{
  "n_layer": 21,
  "d_model": 256,
  "n_head": 8,
  "n_kv_head": 4,
  "head_dim": 32,
  "d_mlp": 1024,
  "vocab_size": 16384,
  "activation": "geglu",
  "norm": "rmsnorm",
  "norm_place": "pre",
  "norm_eps": 1e-05,
  "positions": "rope",
  "rope_base": 10000.0,
  "rope_fraction": 1.0,
  "qk_norm": false,
  "attn_scale": 0.177,
  "bias": "none",
  "tie_embeddings": true,
  "parallel_block": false,
  "init": "uniform",
  "init_std_qkv": 0.0363,
  "init_std_o": 0.0056,
  "init_std_up": 0.0363,
  "init_std_down": 0.0028,
  "optimizer": "adamw",
  "lr": 0.00153,
  "beta1": 0.9,
  "beta2": 0.99,
  "weight_decay": 0.0,
  "lr_head": 0.00872,
  "grad_clip": 0.5,
  "warmup_steps": 557,
  "schedule": "wsd",
  "decay_fraction": 0.592,
  "decay_shape": "pow",
  "final_lr_fraction": 0.05,
  "batch_tokens": [32768, 65536, 131072, 262144],
  "seq_len": 256,
  "doc_mask": true,
  "train_tokens": 476100000,
  "steps": 4751,
  "dataset": "wikipedia_en"
}
Each number is 128 + 24 x the weight over the matrix's rms, rounded and kept within 0 to 255. Layers, rows and columns count from 0. Numbers have three digits each.

# layer 18 attention value, 128x256, rms 0.137, rows 107-127, columns 128-191
070127109170126129077140118138085137112129135117160100120071147112140160132121140097104132100109165090124110110181120176127151124121123097147099128072111121106145085152108077158131094146121119
101159084109086101107114120163110120087072162136120175121126099111119145137122127130154110129182092169141198134104134110148146158138134138111135130120130117133110132118170122143121100114141103
141159121127128139141125103139133117145173141091148133164118121122142143121126091153124118120118166113088135119188136144109133140134142163085147133109128126117113099104148072124097125098108154
142141112132146119134096145092111170140165179078123177118122110116092108136139139135147110176132123123136178157131159188134101131118124103097150129103091122120152131142119122137146096139159084
123154146124135135163132174099126123115119150138177116118130107142109110137115140112110139104113175130116144139101151132155114095112139139137119130139127114124110087096114119147145124121092164
115121119116144134120123156143152139101096130167115083123140129142143148123125127168118129144113132161149119121151111118145118155123118104140132136128146118133139097155149130135111129134114123
119128120117151139108130128140122140137134122113139138131100141130119164143115132101134120097104144070102151104086076105128106149100146131170097121150130120124142113158091154142159157141126123
083132143135142107131123123174145125157118133133132135166110136141152107141127132156131132110133168126087131098111112096113141155162134155130149123126106110106100129107098123148111123129139111
142145131126167123136153102123130117148130094108106124098116118111143084131134117146125121087125124121092139137125127127103118107123121153112107136138157130083149125118144147125137134191144096
127155136132135136161101121123162101157136078109117101185130108102122101136162112109129196114118128148143122153127106127146121118122108152128153126152113117137125141116085175113115160140128099
147111125124155128107101134127145156105121162139111101111146128117154133107153140139123178125126164136157093123148167119139132109174138157143141127107136121172155115146115113154145103139145143
132132097144116124133147119143163102119145122178121157168141116091103141143087137089139163101140130086095103156131154097177114135120122132104132125161151126201114142110109117144118141090089172
158118125108122083134102137124134150117114122099136156166135120154102158149138126107121125151093155113139111108110131142149150174114169120124103126102136120093123176163114183149152133111109179
162094171099073154095155126138097128194147136162126145122144159103165112117139152105109085145169106118101129138111156142100132103142142105115114126138099148120109117101084093162094107122144102
157131164133111151098162159150104120174090124152107119114151150157138132118132120129113082153141133117127105091128120112111120181150140103134105122090116112122114134121121131137114119160106148
098181128129119178139139138113088121093086128154144098105105128119135131136140130121117142111098139126130138116109117100150130142142111122160098161128163100161176105121136123137155173110145128
111160179133117113146128187096155152161115143134152098085120115133141123131141128138128106093124106128168136150147130149092110141119091120173096129151140140162148171118119123096100123096110152
160137174097094153126159108122093125145149167116114182147094149090133119125139123089161096107150154075135109153125125116163111119120138116169104119160137127170126092088150161117113127121146148
149124151103145155116128144109134108138105108068153079097154109113115136157115100095128111118174112120121143129088115134095103120136114124063117120117143116107149168138129158127118169152115135
110137125143125149151115142159168141140112137135162138141131146115168097101144117118107170129093139139124119114137130115143149131129141118136132135139144114140105105128087065139148120100114173
134145121140144122131108157080149110113115178143147124103134089169118128137122115115121108130125118174134177128093112153123173109072117105128091151087135143125092131127166134106107138192146119
# layer 18 attention output (transposed), 256x256, rms 0.136, rows 203-223,235-255, columns 128-191
097087140174173130145136131117121129110108115105162120155130148130128166150114129115129153149142137130129131132139138137119140135120148115115129112141103123119147135127139128114116128170109131
093141121113070138096153168178144115090102115138128137114117121109142114197122128125139122111145177095114143149099097102159133131130135123103136139139129107134125104122140128152115110094127127
147125101128107137152133137128133122104134086100148103118096081126156145138096106146123108102116160119116157131134087127135138126148155148099123091136149110115104105158112111139106134131125147
135105167118089139111102149131120119115088162116175152110122136117099114164143140158169110136106131129163133100100145120144122112107149159130165206123090088118089124125132136094123120126152139
127161121147134103162121139125136078103129151118120102146150195136159108163156119121127180146120090148125174118157183160134157093128143128138149130120127132123151146125152138116129139134105121
147135121133131153134128133150146155151120171102125096144161109138114152152133134117119143151122120135109138147171125106123120157118123117124154117130118165149135133143175146098127106141103152
123142120115167092141139112129118153146119169093112110155091138127149128129123103123145150131154067163125141101119124144099123110150162119143109081142071124146158148167099122107093145137097122
127156093135139144160121141163125116162097159116122112149096144118142126169127136117138124117148095137116169146141077148120137156161150149138135123119125166136142133124132124119128126159133136
122123125122170109126142100135127166154103129100127134112101134116105124079137147117155131104133114135100121151111129116103112117133132158143095141152159112115125130120124105121133127164107079
110143124130152157102124137126130145121125106120094125145140121120092121096116138141133156105156143119135126124118073121154123151130080147146123155152159100122117083104107134119125153131137077
182128126136133125161146143147124116127135150142124097113183129121163140118169155145131150127180118162155140114125166124104138097150143093094146139112112114154127129116109157130149133138116158
159162082139127107150110123130114135116166153131116154148113116100144146088119141115120110122152116147118138130149137138151137130150097112121098116111101146167109147118131078141119137114111134
151107094086162083119117106094123134124126153129130130150097090127118122112111107111137120146132104134130105114128155172158184144140135120116112107136134131172127140162095122148112115116117129
085141154099103097115140143122124136145146126136118138095138161115172091124134119144091078110137115145134096087126152142143135128139121163132118142155106101132123102150117085129095124164123110
149129129115122086084137168133147093128115111091121094082145125112148107118100127129105104095114130124113095145137087112118142172140146141126078149145104098136121126145105119111130120169122106
126136140125142157134180120097139094158114094131119112160157138087185131098153118063129169139111110142109146129102138114091160126119116075105079063120149090165184150141114143142132180096150098
111131145157103108133123156120128105173130110082154104126126134141154140150128129106095140128116125155140133168137105151104114138113094121138067116149111182133149148087119127111139143095137116
122128152115095131101138105165103086113154126096150170146095151105143088098087091102122139097111144101136100145116138106140101124133127142185087148109126104126106115132109132122115146132111084
110123125073171134096128152095108165120122147117118100147119121139112127120103107130134120144142125121147128146124106137111120106150103142108084085143147104139139148118110120182142108125127126
157152106147102139151134127142140089144124114132139119128157143102164128139150119102107155131127070137136155124144129140103169110132154086109144135115140129143127129139132147111132143116147139
138146114125140134106120148113129109100109152160153134115139113153153127161149151119117134158121192141139151142116125138124154137094143115128102198121129113124098111139137140130102140138143139
097100116149174136126135098131132122114106114109165132178112142117134204134112124103137156153144115125112139128135158148135157142110165131117110125134106199093139133143150104138102118165112108
102148127106091143113155173173131135111132117141127138112104122116160120191134142131118123112125168104108132147113127126163125121092131118086130108142131097124114104129145123120109113104128133
123159112155126138181131128126129110105138112101143096122129117123136118135088120152119114117144141154122162131139129118128157115168162161119107089127132118122111122140124101118075110134123131
130090137124106136113115154131115110121065116132153142126117131094087158137165152122169116106104095123155105097104119105135136135096149148135151202111120112138125157149145114097138126107148148
119150108139129112156120107138161090103124137126117127147144160135129128119147108115133165154125084144126160123149166165142126109129142140131139152112121161123157148121138118119124140143115110
128131152109102146116140137135135165159128146119144108158132107153125146125149141102104133154113107117122128140152115128106126141127151130124149126115108179109134122136146139126117123121142154
121129121127166098135124101125132157134129154117117111135105119131122124126102103133158152139139073159130138108130116135123120103158126138141121096135068116155136144162111122125110125154096116
122167101133139134170111136151146134136103169132124132144092129111138105153122132115125119128149118140110140155132115153136118139151131163129100127117137146127145150125128118123125133152124157
133127127148144120132159117114138141139088132110111133116122124105127124088120151109143137104098138125138104152110119103124115141160131141138118131142162077135133110136133111112123139134117107
137144110131159133122142116133150127119140138113109145141143106128112123085087119129145162127164167118128123136121103123133121173139071131151118140149142088147128117115096114115129142129108084
151119122148132122146139133142110121134132145124121094119162133126143149124163155127149132128178085156147139106122150131105158084149167113113138156122114163128122147135111133155136104111130138
142179093153138110156112120131119129141164163115126153155125132123144143078133120112116118126163111143114144123151161141118133136163117116124086120099095169129100164099128081132110150106116137
158117077114178088153106110089126153134130166151144120134094101137121119104121123111152128132133122144119124120147137167160158141143089117124134151140155135164129143184096120125113107122098119
108113149112110124139115132105124138119130113122126140098146169126155122120159112143082059123143087166140122086142163139124146109138153153138107129135093154123123120121139107134088115155122107
142127136119100112120142154126130085127122120091127104099137127117134109127141116128111109108094115136118116122144121110117149136119143134112091140145102147128135127116108145104122130137131131
116122145141122160123161115117145110155138091128123123150131143093174130108137139110141170132102117130112136110098136116113154107118109107125118059138125129130173144115101134165113167101149101
121155154141120113116123148141133084183136108097164134132126128141158135134147137109077121124118153146139132183107126149083123138126112115134106124151125175089147135089133122119138140122136135
094123143130095166115110100160110080121143135105131149124128171111153125111135104130106125104103124105151087104131134114154126096120133126153099135118115111106091135147103151130104141121109085
130131110091171124106123150117108165111124162126114122140132111133121103120094106135139131137122134116134121160121120139117105115141071154103081099148135084132128143131108115149141120124115134
132153112152115135153137125130146108152144107121139112121141150100139134110145119111107133138138057152116144124135135141090159103144159089113141140126123165125143144122118136118125127116157128
137155120119146130113135142126130132114130112159148125118141104159154127120140164104114137143115184124121155148123145124112121149109118133127107192124118121122100127150146128125136132140140135
# layer 18 MLP gate, 1024x256, rms 0.129, rows 0-50, columns 128-191
115148115147114126128160126097122099120111143120124159114162100151090167121118134167118145151136139152130162131134135091126140151178135170080126155108153141098134135183154113123144103117136135
143106069129148147134195125136104101123085151138128120139120133147086114123142151150142161135121149177154137154122110084138113151130134088176121154133151135146153128159156087175135148128120108
051164144116131160117151102108137114112153149130140090111151180122139141134153127105142142126154110112207139175134105109126149121128165119132138196122133123136116116161140090135094125112167151
127106099117107097163150090124114163115146124162160153108097148113089160114081110153144097107129145135143142122090114168163126109147124115150092124162140123140099102140139086135128121119156113
107130151145104111141128103121168123113118098102117191138132158119124107145112097115142130138114146119154136110139108138117151151125170166114169134149137167147138136113126107133089109184129171
084113137109132114108146106110088130156121139122129114110118129096103099121116138146130096119155115093167159142120121146154122116125138155107181151184105137109150162184182123100139095096080181
145145156091136137139158159132139139156143133098141101147131131172098110122104171142121139099117114117070150126144151124097130115157124114166114115163111164135110113102107151159139132131153158
111094122099127126125152117101143157131128152157146118160067121120147145100146089110122063184155084133128079104083143133140170123153144152111138184120103152073104115178131128133093104133103137
149143151106112126145142138151127082148105147102142105126114128132153166127138140073086146077133139085113160096141138123132122067138203136133159128151146150157100178110089156121137093155114124
097115132105108168110143139124129112109090119142136143116093141155146097173102107100127123131143140121106123188098139092167162121150108141102102126108129150119115132151172127112119096124097144
134158101130162112143127119119133108141120126129141145177168139150128142114152127144162112151126130132151089117139125117173145170167135121140113156131144133166105100103087131081099143118121135
115153092110189093112133104093099129119126151083124097109133151149105101134120107132150093127147095108117142102140118134125170107128088157110110147098146154115120150152084141172119142099158129
118119110116131129089118125178123113132153107120114102101126107135146085152142121094174113116135149135103110109100124098117148123124122079139148099117141113144154168132114133122125079134109130
111093117141138140108154156156110121079121131100125124134117131134143145119111145138149125159099145135127157137151103129125119085160111157123121153135101120168100089226133121185129100125122110
109125156080120146123126151113152122147112102149137146144161145152142142139107091139156101142104121111133087131127147156145127164133135129114180183117139151105081131112130154105122102147149133
106100146109110135141126121140150156117120128117124152129148113104079113119115113121133160114114107112139091147124146125099147141123118136132174170156120127106141126164110140128107131126127104
130125165167085103143126166143091131120111124107173146103142109152117142133118133146124102108150149077138153108174088121148108110144149137159141126124098113190117115132151119110100096096094119
093119144136107082098101096125100139089145142079130134132151105123121097148120125171093127117124144124128165103133137120128145100153114134094145148143105141123120087115161145148142099103193104
070167131122145155101201089101116108162124124159166138116111096126167150144118113135142133153121132106146121126123123146137133117156156114093132192120120189131111119129136106109090145121132135
119110103161158147165146115163127094121105190136108143102094120121153138160117110166125113115099116175131166117140151144160142148137114112116129161157115205135133126133125128092133138166103140
072151123122138162153099135138091133079113119176161149127096112117107149164152139139119114175127176120144121110150085096163129114090128153114160169152188114092120098122143148126152082126155116
113147134071136126114150162148111136203104142158112125087123096164127169139091077138142172121139151084154095125123099113147115135113090104140168133130146138121133161120134090135104148129107158
130131099155083112120162110096106127113111125131107131140128129151178104149143124111156160116141083145163142147125126152121183119145155145098126128067123117106102152116093123109129134144095159
116120144145076131065122111116158134137156099112133107103123153109115150165113101152177126149168116150124130133120126113149117117147170091129147138132149127151103125122091091106121113139172147
164138126075087090119137147124100114183113087156124081140137167124105081189114107127092138124136092130148141140154136158128146137128135154148136144138131145159095115154128144088072098115152093
122132107129147118115143100129123108095156158124117140168117096160125130158152111118127143145088108092155117125125134159143109129115116154112115146148136161166139125179081115114169139147124133
090113118101137125101127171082142077133114150137149144113133106159131154140120083157186100130101124131111123149121108132097165121110117123160133132150109141141109111133111156123146055120142146
104148122127147130093122138075117117138149134134077088123120143151119125110102126099134131122126142105146077160114108143119127133151095130142136117121174118159126089174100083129119137118126112
107113124135132151142142093131126175152131119164123149135150141101130103154143151119127151163120133137134073123148118154122103146132153128156125135114161135105144099149136101154102125067138085
132138116143188143122105148140128141142147140134119159111156128144116104108139148149139144136146132136185168111122140111159189140142133140144152191132118136139105113131127131120133116136145117
096134125091145120103153172110115101110135104161132126126109098133155105210113103092084062115141123165107148152084127126115103100134114122088136106132137118095146115143124115141134124139127105
124144117129126121107122096110122145118126187136158135144139161110089144135162103168150138131176105121164168129120144141170164136106171107117153115111125140180115110119152169121150090118147117
137112134132098094136128095083135096107124143131092087177108083100151104127135134118107109093139105149141115115150123131164178152154129114158129107138134124124102124146115113127108117117121119
126077130104106107143122146109150107116122131162083114151158130114089144140089149100146127116141110103094145142149106081159150147144081103118098143122114152134100119099111118115117114131149104
093147106130106084092088099129126103168141088110110153140147182125090103162188129143120127103129122101164113140149122123149106085165108120145126149087101148139143160158056127112140125119147133
109122137137148118097119107173131154167132155120110126133119146149137138119113149174156149139102092169157097120110115170142094133130137143082129169114161138135128134113117154103092140092155158
104155122128118145129138113114150106137127145107135099112161088147109127086121136128187118162127089160118155089136143158139126106125135154117132120144138117123133095155145115108131130128136121
118142106126114152108144096097130096151132117135098148093127175109124107180146132149129138143145097155105150148124103157136165108148167098145113126118142141117113143162064117130086103126099106
095099140101118131116091149146112136129156105134157113106142153162107110164094086150131132137110146101120137146128100113130144060162158152130116134161154133154081071137115141145124101155176128
103109132100099099102102099141102160147130115113118137137158149109118085125118109161148127109164125133161122134134104159107097146108180152142106154106091155127157136132119110133143100108106117
132133149125044111121130111132161110086119158131157142159152151107143133173105089135154132129097124140129135124126144105172146134139171109078162138129168140116129141115141124142113119110117155
147188144157104147111146088111110116154111127124111106115121142125101166110098132114132152113133118117120113134159140122117146162125156131141111138141162147149148148147097098129150127101130162
124163096126130086124174151102090153115138096143151135116095125151138121139115098143101136106131139097143122130154139124183118163122170152135099123126143112124130130102159136119114147104124081
101150077106093165114148058127145080137101083154107098136174113057144145142142111084170141145109121119136135146132157131129117137187133151123152168148160169114126098141139105127165146074141144
127131120137125137134170138147153159123110140129122146118102131197115139169137146105165095113104172060132153127140104127112112135146139132152113105145158138127112139125131137125144080110157111
121112144093116144123141123120121162148185120144170175132106155104121141135082127102121088134155161094119110099138102121126126148152125156128152113084151159144081107111101109146104097142133135
102138150112099093121142119139103141137135150170124135128127143169105087115105112172112130142154146126128141148167118114148157159157148076143119160095117183173109141122130135078067080096068082
149089141078085110130168122122183108134089121147135127116152187131132113143140105089133099122092131120127160156168119148119116094144137125093150165115116180143103091124118122115164117128206135
122105117100139093151144129108131107140153126143148134154153113159125128118081103153137137103149114138120126148147144138124131139127140122134108161122144117131106091163123154147075142086125109
108146142135109125139173113158161103130092121132112112146160131124134100134058128083114119169094143150165149140088131109106119122180114137110137109156150125125113139135114101142108155101134122
123134107114087135142141097107147146156122125091156149149117141138108091113097119160137116138144094125137131105117093180116128123188124103121125132126120148089134125164117103167096139142093154
# layer 18 MLP up, 1024x256, rms 0.137, rows 0-49, columns 128-191
114118102136098118165152127166125126095092154126160115121108132136123136124171084119116162165148142102157115115124139146114147138110115145114134123156103154122163085104154144103138162129152097
137153128160164117169136137147115121112139125126132134118128118115152119151159125110118120114092095119129117133143111131129136087104108110140088136149161115142125135136115099125112144105134122
077150144097175161152191117149168083143136184118095094099166099129136149101149120123118115158141097130168132100175157100129147100146158150132126149143156121112114091165132072145149144095124104
117121158108119117131154109109121109162131145140164098133124109109178076067161156162138181155099102086137122173160167117131126100102149133102122153142113133127129146128144098124159115071094153
151106145103153160106107107156140124159143126128124149136124129116108153139194112097138134178152122118116108127142146117138165118132146101109168122055090139126160114094129139114171126143133117
137131145144153161099162110119139141136080146144125127100114093137170132071140119109129091141138084119137161096132130159097130129160143138107130111139135107111096105144141105121146133106134105
105107123093115112107124138138107128122147088121131142126103115151123106167141106129148124124110119106133125108126086117134120114132157163116140139136133164094132131098160134118145120150133106
110112069115143125117112100133140122098139137144083137104149147117121179141156164155142103135163097092135116119160106133146151116118139127129155081162150124126151135128125108132093086144119146
113129104162168127144121107118110154139101147123129121135136136152119107085155119123137099132067108134116122115168135150130175108154152119103093135118144123105133150158126103111144153150103055
124132129101168122152140123121156117158129138080111185138094133163139116154123140102146132135119114175111125133180115137107092145152136098141103112161141164175139142149139130131084127129179111
135076096106156141131109125141119120127128101131150131177141147122130116113175129143125128139157136070129077112129151118192153122152173142148111132154128152123147125096106154091116131157102109
107093063096112114116173126094122129102108128108094124123134146117110145144148120173152145139086108126162112119104090126142120120083165133120150128139100103127163163073128113117117125117113151
139135129103182109114101111132119138155079110148127139156130109109151178181109108164150137112122124138120125139124114132106134130113122141133172138138131133129123167134142120131138071089111097
171148132166122173124102101140191138151126133107116149156102137159159156119166112119165107122157074145142126115148118190125187108130157112132124127110132150138169127102114128093101120168096131
161107158107102124142143184132138134143123102103109164166140143134147127091093073117107095176117133093155124152138143116094153169107135111102139099108140132085136120101097145118143153112131156
119144094182122161122143136109106122123148127105103097107129108096145178131082176145116180126109119182140191143092111161170129137104166144068136122111124146158105115115207133162132172110145123
131138121140102130096118127095142124096113145139161190113150158097095119128079128132143122125109144102143128122156122125137137089154131117155143142122117148133138128130175113096114108141117126
121125118153151097126118112129104131142123143099146128175136101119086146130142125108120114122098193124117123114114072093134125147134133166156141144101106136179136108116126134135178166128175124
142141096120158142126148120099091119149124115110102120124118127133136133105135110124157154134122104105157055098151099141154130151145104123131177130130164182160171075110129097069128155123136175
169165115089144139136108108095109089099118160105110109078105107189116163135110130121132131138146129126143101115160072096119118136149110122120113091182120120118149090113144074128115115137116134
160073131114145171150134099190172105113098133121060110146092115130130113120127142131121146105083138106067117142129083124125139199126145131177120095070116156127151115124147109143148131152152132
089144101127147143137151136109160104114106164121145099145172132131107108109102135158143135176141104144114121125112126116162109123161115150144101123115129137135154101156134129130147125129114088
122129115147096121096108140104160090164103136171126095106112121137125085147119167122122137140149127140139100139122180163141089183147169156145137180177146112116175118107166115112095123112128145
128111150075098095138147147158120111111112138130139157145109107141140111124121137117117130099195134144127131139126161146104157120130141166131126145183137140128131155137106144134097175143172141
112107116149160135122117156137141105140125125123135165124123111080108105139095162139113104140129171099077156170125122111076122144165107100094141131095099126164138124104148126140114127108136160
085122088148101117148142099198118100136122127130116173134122169099110110127149113117122112164146104127132103136095138119128120133125111153161136175178135139111127158147104141127143155162129102
126116112130081117131120106134102161148114098150116137120126126151114128151135151117104100145133143075072165125103125104125118129159126107131121159102159136135166140131126095117104184135129108
105179133133135128152137094166139113113156135107092151135127126123102116146116093111136115135123101123102130110134160149114138113121151072146158136148143142107148140128126140101142145138156165
107161123115162154168141147156164126101145143099120088074125153147192147111154116137126094125130110148160086162120179115195152141134127105110113131160095113136102124159131188162172106157138126
095151076121104088109123143136111122146112115133088119120110081093140116112110154113103133158127162127144137119134131117110106107149085119082143083139129123118139155129081108131154125112140148
144122140169141162158134165110143148096129126140107148141122109098169114144112137156091136116130137117209139124123166154128120116114134122071124132164128125119164109091117101131173113102114114
147084131110139165186105158102161103114136073169152109085152126172122092074178120171089125163093194138100088095130139122082159144141067131169125149175171144114106117161108110113123127126150114
112145171100111121105091172156170155108131095126138181136163115151128125141122110140131148152142152173164147180130111150119129100112117120097143149106123126130161139072131114169160121078113132
125148118125128129118139159115099112185149076095145090104081092115121124130073095139137175091158090133114132068113088137146155127085132183139149118131096134077179130160068141142150101134159137
146144106104062126103188115130094115151157072145150173145156125136101128143118126121119165135206188122119133165092141160100148112091113114131137123116153125150089141141098118099107107155122148
102123112137175153092179074115071136134099152157146145094137082168159115092120111128126129128122100174153158145122121158135121135113131150102145104164097115130104175122140108101123117166127122
177099123110132080078112149065106155101121131115131094113114096115185136120131126143088083115153126138084117151116125134117095170098149111100126132088125120105108131130154180141122137126116145
158124143165101149125147152123102125147108101143141092130138088138092143105141140129117143154179128114131136105176105141121120121177131134100104136086089126120147092122133139132131136136114154
126135123125090139111130153113118123113106143072145096111143150098134113118128092091158124165112118133126139082147120147154148100140150127119119124153107134159149177143065115111072099125110138
101156107150146157091152144141121142116166148096121116138129137124155143144175143107117089122161116154162143114129093117120123123212162146119143110105133066114148114138104128129135088141152147
135153085155160138169132148160106146101111107114097132113136133158098118127161139100145124181154128141156129129095104099122146132137084132149126158151118102128144116144148109104141134156112127
119115121128136119100135128144117103128094111148171137142153114138122096084164124152112128150157122104103124114139171147090174122164119115112139152105155123096112108133162169126143139155117172
104145133114141129151142136107118177133080148117103117138115115132116149094137124069170110123130095131110137124129132118083103132125125140101145144154149114090182131131108114138085114129133134
166126123119103112139143156119114079136102123125153107089161105123126142148166157125184155107093131172116153155153116085113108127137147126126086144114130150136187172126083091156122134100159094
097111112072150126122123165104118171153137114099121117112078136159133120143118110141172122135131096155109134143120080116147121131155168145126148142135130166138126131114117123097119122139113101
133113096144127182149147107164122113110120142136141108163122165131149105106131152100065142106130135150097163136170103131123158129136112141148090114139159125123178141107138095137114170132138134
156112148164123114105154151169172157129092176125129137173111161135065120091122141063117123089168124104134132143118158128129117104125123153145105132102111132187136162098122130112133079136125114
108120154107079170101119136158179120087107096170115137087160169124139109093103122095099092145130185126164116163150152092130139127129117131152152152147131122090112112130144108117096134173145168
093114128093180134123123153083126167133140115129132124128085101139118140119122146145157162098134127166140138158122117168118097139110110175124115131131111137123172111139102100125119121106142119
134133098118106147131152143153160120147092097123135109117128101136150123126084121057055149120125150120158098136095121140097081106124103106080143105127138116146100142140082131140140170108121142
# layer 18 MLP down (transposed), 1024x256, rms 0.128, rows 0-49, columns 128-191
116101111135125108093108139108166080151142129072145153125086121112158182101101161138129149117107145136146124113121143133186158107125118120130104135122136208131166130159133121132119122108143115
139123134119093155130153117122123148156110136145123131132136088131140143073157169143160112133138112132112148186071105112126168159147177143130096100140093158117108152111100107139135115127108137
114144099143136124132131161115129125141145157118117136151135120106141142119183139116117144120119145100120087141134118138115117133109132122113175103121087161111140133184143129157106155116119138
125168153120148136145122137130124163160104082163108088098106128134118138133103122170180113142135120147136132113103109134161148187114121133130141169126112164131145106162159101130123166141112107
122127106081145158126166120117150127098112152133128121155149117121121114121133144108067104127120165153151123121131089137115133103087178096120159044126095087128119146181161175116133151134122083
100160121091108113185102131121172138119148166105144175130157157112109126132174108125137123119130140076110101150092149104145128115092097149135147164108157128184142106099124128106091141135101096
146116131150116082130128076127132115127142148125153129127123113112138146120116128129117144133130144161111157113163162112117133162166138106121116134125110023136119084162130133158128148129120136
083110118129105115142116171112119141157112128133109161092098133100092184160138160142135120128141113121109126114105159094156116135164115176132108167113148139129158150149111129143100098154112156
103152148113136141129139129119139125143136144105129103133166141086136156122091209119154118100120117116122143084117106115123126105090126151149094139100117166189113111076091152161145075179139113
168135183136151090095124129147114121114149082111147121113136150106085084135137137165159104115139097122136129150116152100154124103102152104104098121153102163070131119113131186099124098132134137
111138151088136114100131062135115136161114170156134174128113111138146116153147134154120126163135089120163100094152086114127099120112104116098119171143092092105125138119176140181106134166163166
096116106113101112118147130116165086081130123142091111130158107147123125110163123094132100089061137092154107134153108101110073156070110142131139134128106145108143151143139156148117134175114129
126172147145096174139150139142175143102139093121136120132142148105118082108126124109122150142131138132167092127126118130103116130082095137124105202127089129147136135124117144112139169157124108
092136133151118179173157145117150147114090093096107114106141135151097101113177128129148129083144096139136146144095132117148147095136125177183142108152142156172125137159105128123143131098145121
136077148138131128138145081141094122160131156145098106144109128119129133121144137122153175109081140135113136113120126121098121086114104142124077150134166147107136143109107120159133178104140128
131123134135095127080144122127137120144127128129099126172133103129100184122079145132137110134117101108088121133150124151137134151125135111078099119087125233129161123137154089160117101137141154
130091138150148135168126174136124103161146124160122125127098088146162129103102135113123155127132111134105119108131102123129162130113125134109135076141139153171108153138124124144142167120103108
197118114173121113124105129129115125162131164118131147098165103115152149105156102087121099119127104131101120138169153156151136119156088127147136165138113140108146133148130100135138134112141139
138129138111117118059108143142132129117130109152094112115110140101112095134135170093121131122117130143116122151118116108114136136128095112142173100117140092085102134161129148124088106137102132
131095089164102151099093107113147127126144094131129083117161099097123129092106182124098115156148114127168165148144140095134162133105119117136140149119088098158120121168139146128097177114141143
102120124127149129148124168135150130080145094131133156151118142140088142146132124149146111146152126107141099100098121118141138133102101146132136242152142143065106170065126136121099108122143107
126122169126107128163134133125123118126158127124115079116156102111143137129144087079165162079131140108151116117124132147107147158115132073151134119114128088078101131148146168135148178113139140
164127134141129069175138136141151119156069142099123072095142102122095131148126129130135079090144102122092147094113110111114130100127142116117136143143083182135120133106104110145119117122098111
130138118131123123053120148143161133125136125128142177113168116120119103147138159111159134128146162101104121109116144160151148151132156155132099152140193146081145073125129124123098113092131101
088105106108121124125092105106161075088103092125127122117116121140147133124100123146142117121111150122105144130143140120152133096121136116163144110140152013127168133137116149098158106145081146
148100115113076130114121124088142127155119150119174137143137113149129135111125154144101116149146145116124136114130141076103164180144126108138139114107127085126128103163181146114144124124106179
138182105117111090092138121097149126121122136138142113126124153146129152115124122152129098129100128134159162125117126133111127130124114133134134111120146143144102121114171136126123119138140127
107097122096134074138132127143127138142116144167114092126127101128104108108153110128154155124141162129110136147130100113109130114138060104150063095126146105140133126140114129096107112147135098
105135158097120129095162122118128146105132124107126092152156131162152102112162131092104127115150159115094113135138135137132098115088094134164086131118116143120147153194136147140159142165160111
142136109090162164124142143121118091147094136115124146118138167123153127100154128134135140092123142130128132095136109143147163135128148148118102179115107192127106117148154099148172152123093132
153085154119163107126126134152106104150128117129130158127119154164091110122165105142109121135138086146136103160149143106092132122106101119151116074151116150131089100139154124101096134082109078
109120130136133116145137095122124133142145083124131153133117168117139152110158116154084148150118138142132163137154143119117155134126157134158145137141112196177125106154109104177181130125105171
129127154154131126114125121128095081150132102117104103155118135081107135095137125127104149111111107132102071106139128120155126160104142139131155125116129112157127122179129127110123171122101086
127093165157117145116103133110167112075143090104110149144120145165123154150074095099101153082110129116149115165147099160135100120126121147106161105111186069142091130155135104143130130111180106
135130177148153140139118113152150136146103129134143086113136115146101114121112157114153118099140105141149134147148120149132082095147110146146119177124140125100107124097096135130148122102145101
122149079151121144126146132128108092145104144122085156119161167129113135159097149087115105122090183122105104112143063100141129152139104107145123175129114133139121127145084097142113127134114125
109136134127116114157155138096084121109110161138133078121147134111130146118147147148101168120136077145116131107135122173134141142115194118083137093112142119157162111151153129158097169140129129
156134158135123143156128129125094100172131147118135109110137101132164118169121170103130153106122157120172129117124076154156157093131167128070152128141115090154126112138123130125172126108145157
142109114125146135141106137140124153130123107128130135104158084128139115147145106135135116108118122125123122114121151132110101125130135156148088166125151099069129151122157155159144164127144112
144097087094141110116137146118098080114135075148098135118170077180121124146132096120119156135088139126113105158122112147077124113122152109147118162117135096126131146179126131113157107131152083
135115142135124172151132100101148133134146148129102139128128112123109132136122139117119118143142151140131112119120118111142171111128123088141095144144114160120146150149078112112118160149140138
093133121152074140147121144139093113099131106134078136107117146103123148113135086138120135128092107155172118108154166146146146206148134172122137160126143088152118103158118161113126118105117156
160113180162105123099136125151120148155133083121162141118115134130144119109120106159141129095071184104119120137145145136172163128140150153118122099127080144170120114105143105132154112132139134
125134133137101167093105121096131134110121140126117111097075141091146107112137121159090134110110091133137125132129152115119134119104145092139144159097097132129113149068088124154171134122097138
121139124155129136156161113152124125115126182110119108148130108116120115088141147143080157095137151110133128143115158102118120114158134107128094144148131034136140115139115100129156157116123127
130191153070137149122119140139110116107149101149148170150102132143093104103150089139097120148136144154121140061143115118159126112152127135126161040088154144104087133110146152088116137081151140
146165132137127117121090147174155140105148134103137156079127143147151177116177146117131137125111113113153164091119113158121095154127104106162124154117119093099120109139191153149147096174116157
105150105128153081100105110090168166119132120122119097133134134174120116136130130147131179154117168108153123112126116143122173114122130145125129112100121098132128121155113110166141111056167166
136157156143129134102117125140148134115138105065127127120151154111127121145133101115142111138126135099111125137128137137113120145112117138097104151161095097099147115170131161148140140137129114
143111120104137120098109127136128113102151140144127168167146126152113146092165107130101161093121114108088117116119102151143166155109092140120107045132128119120125155124101139139146132144123131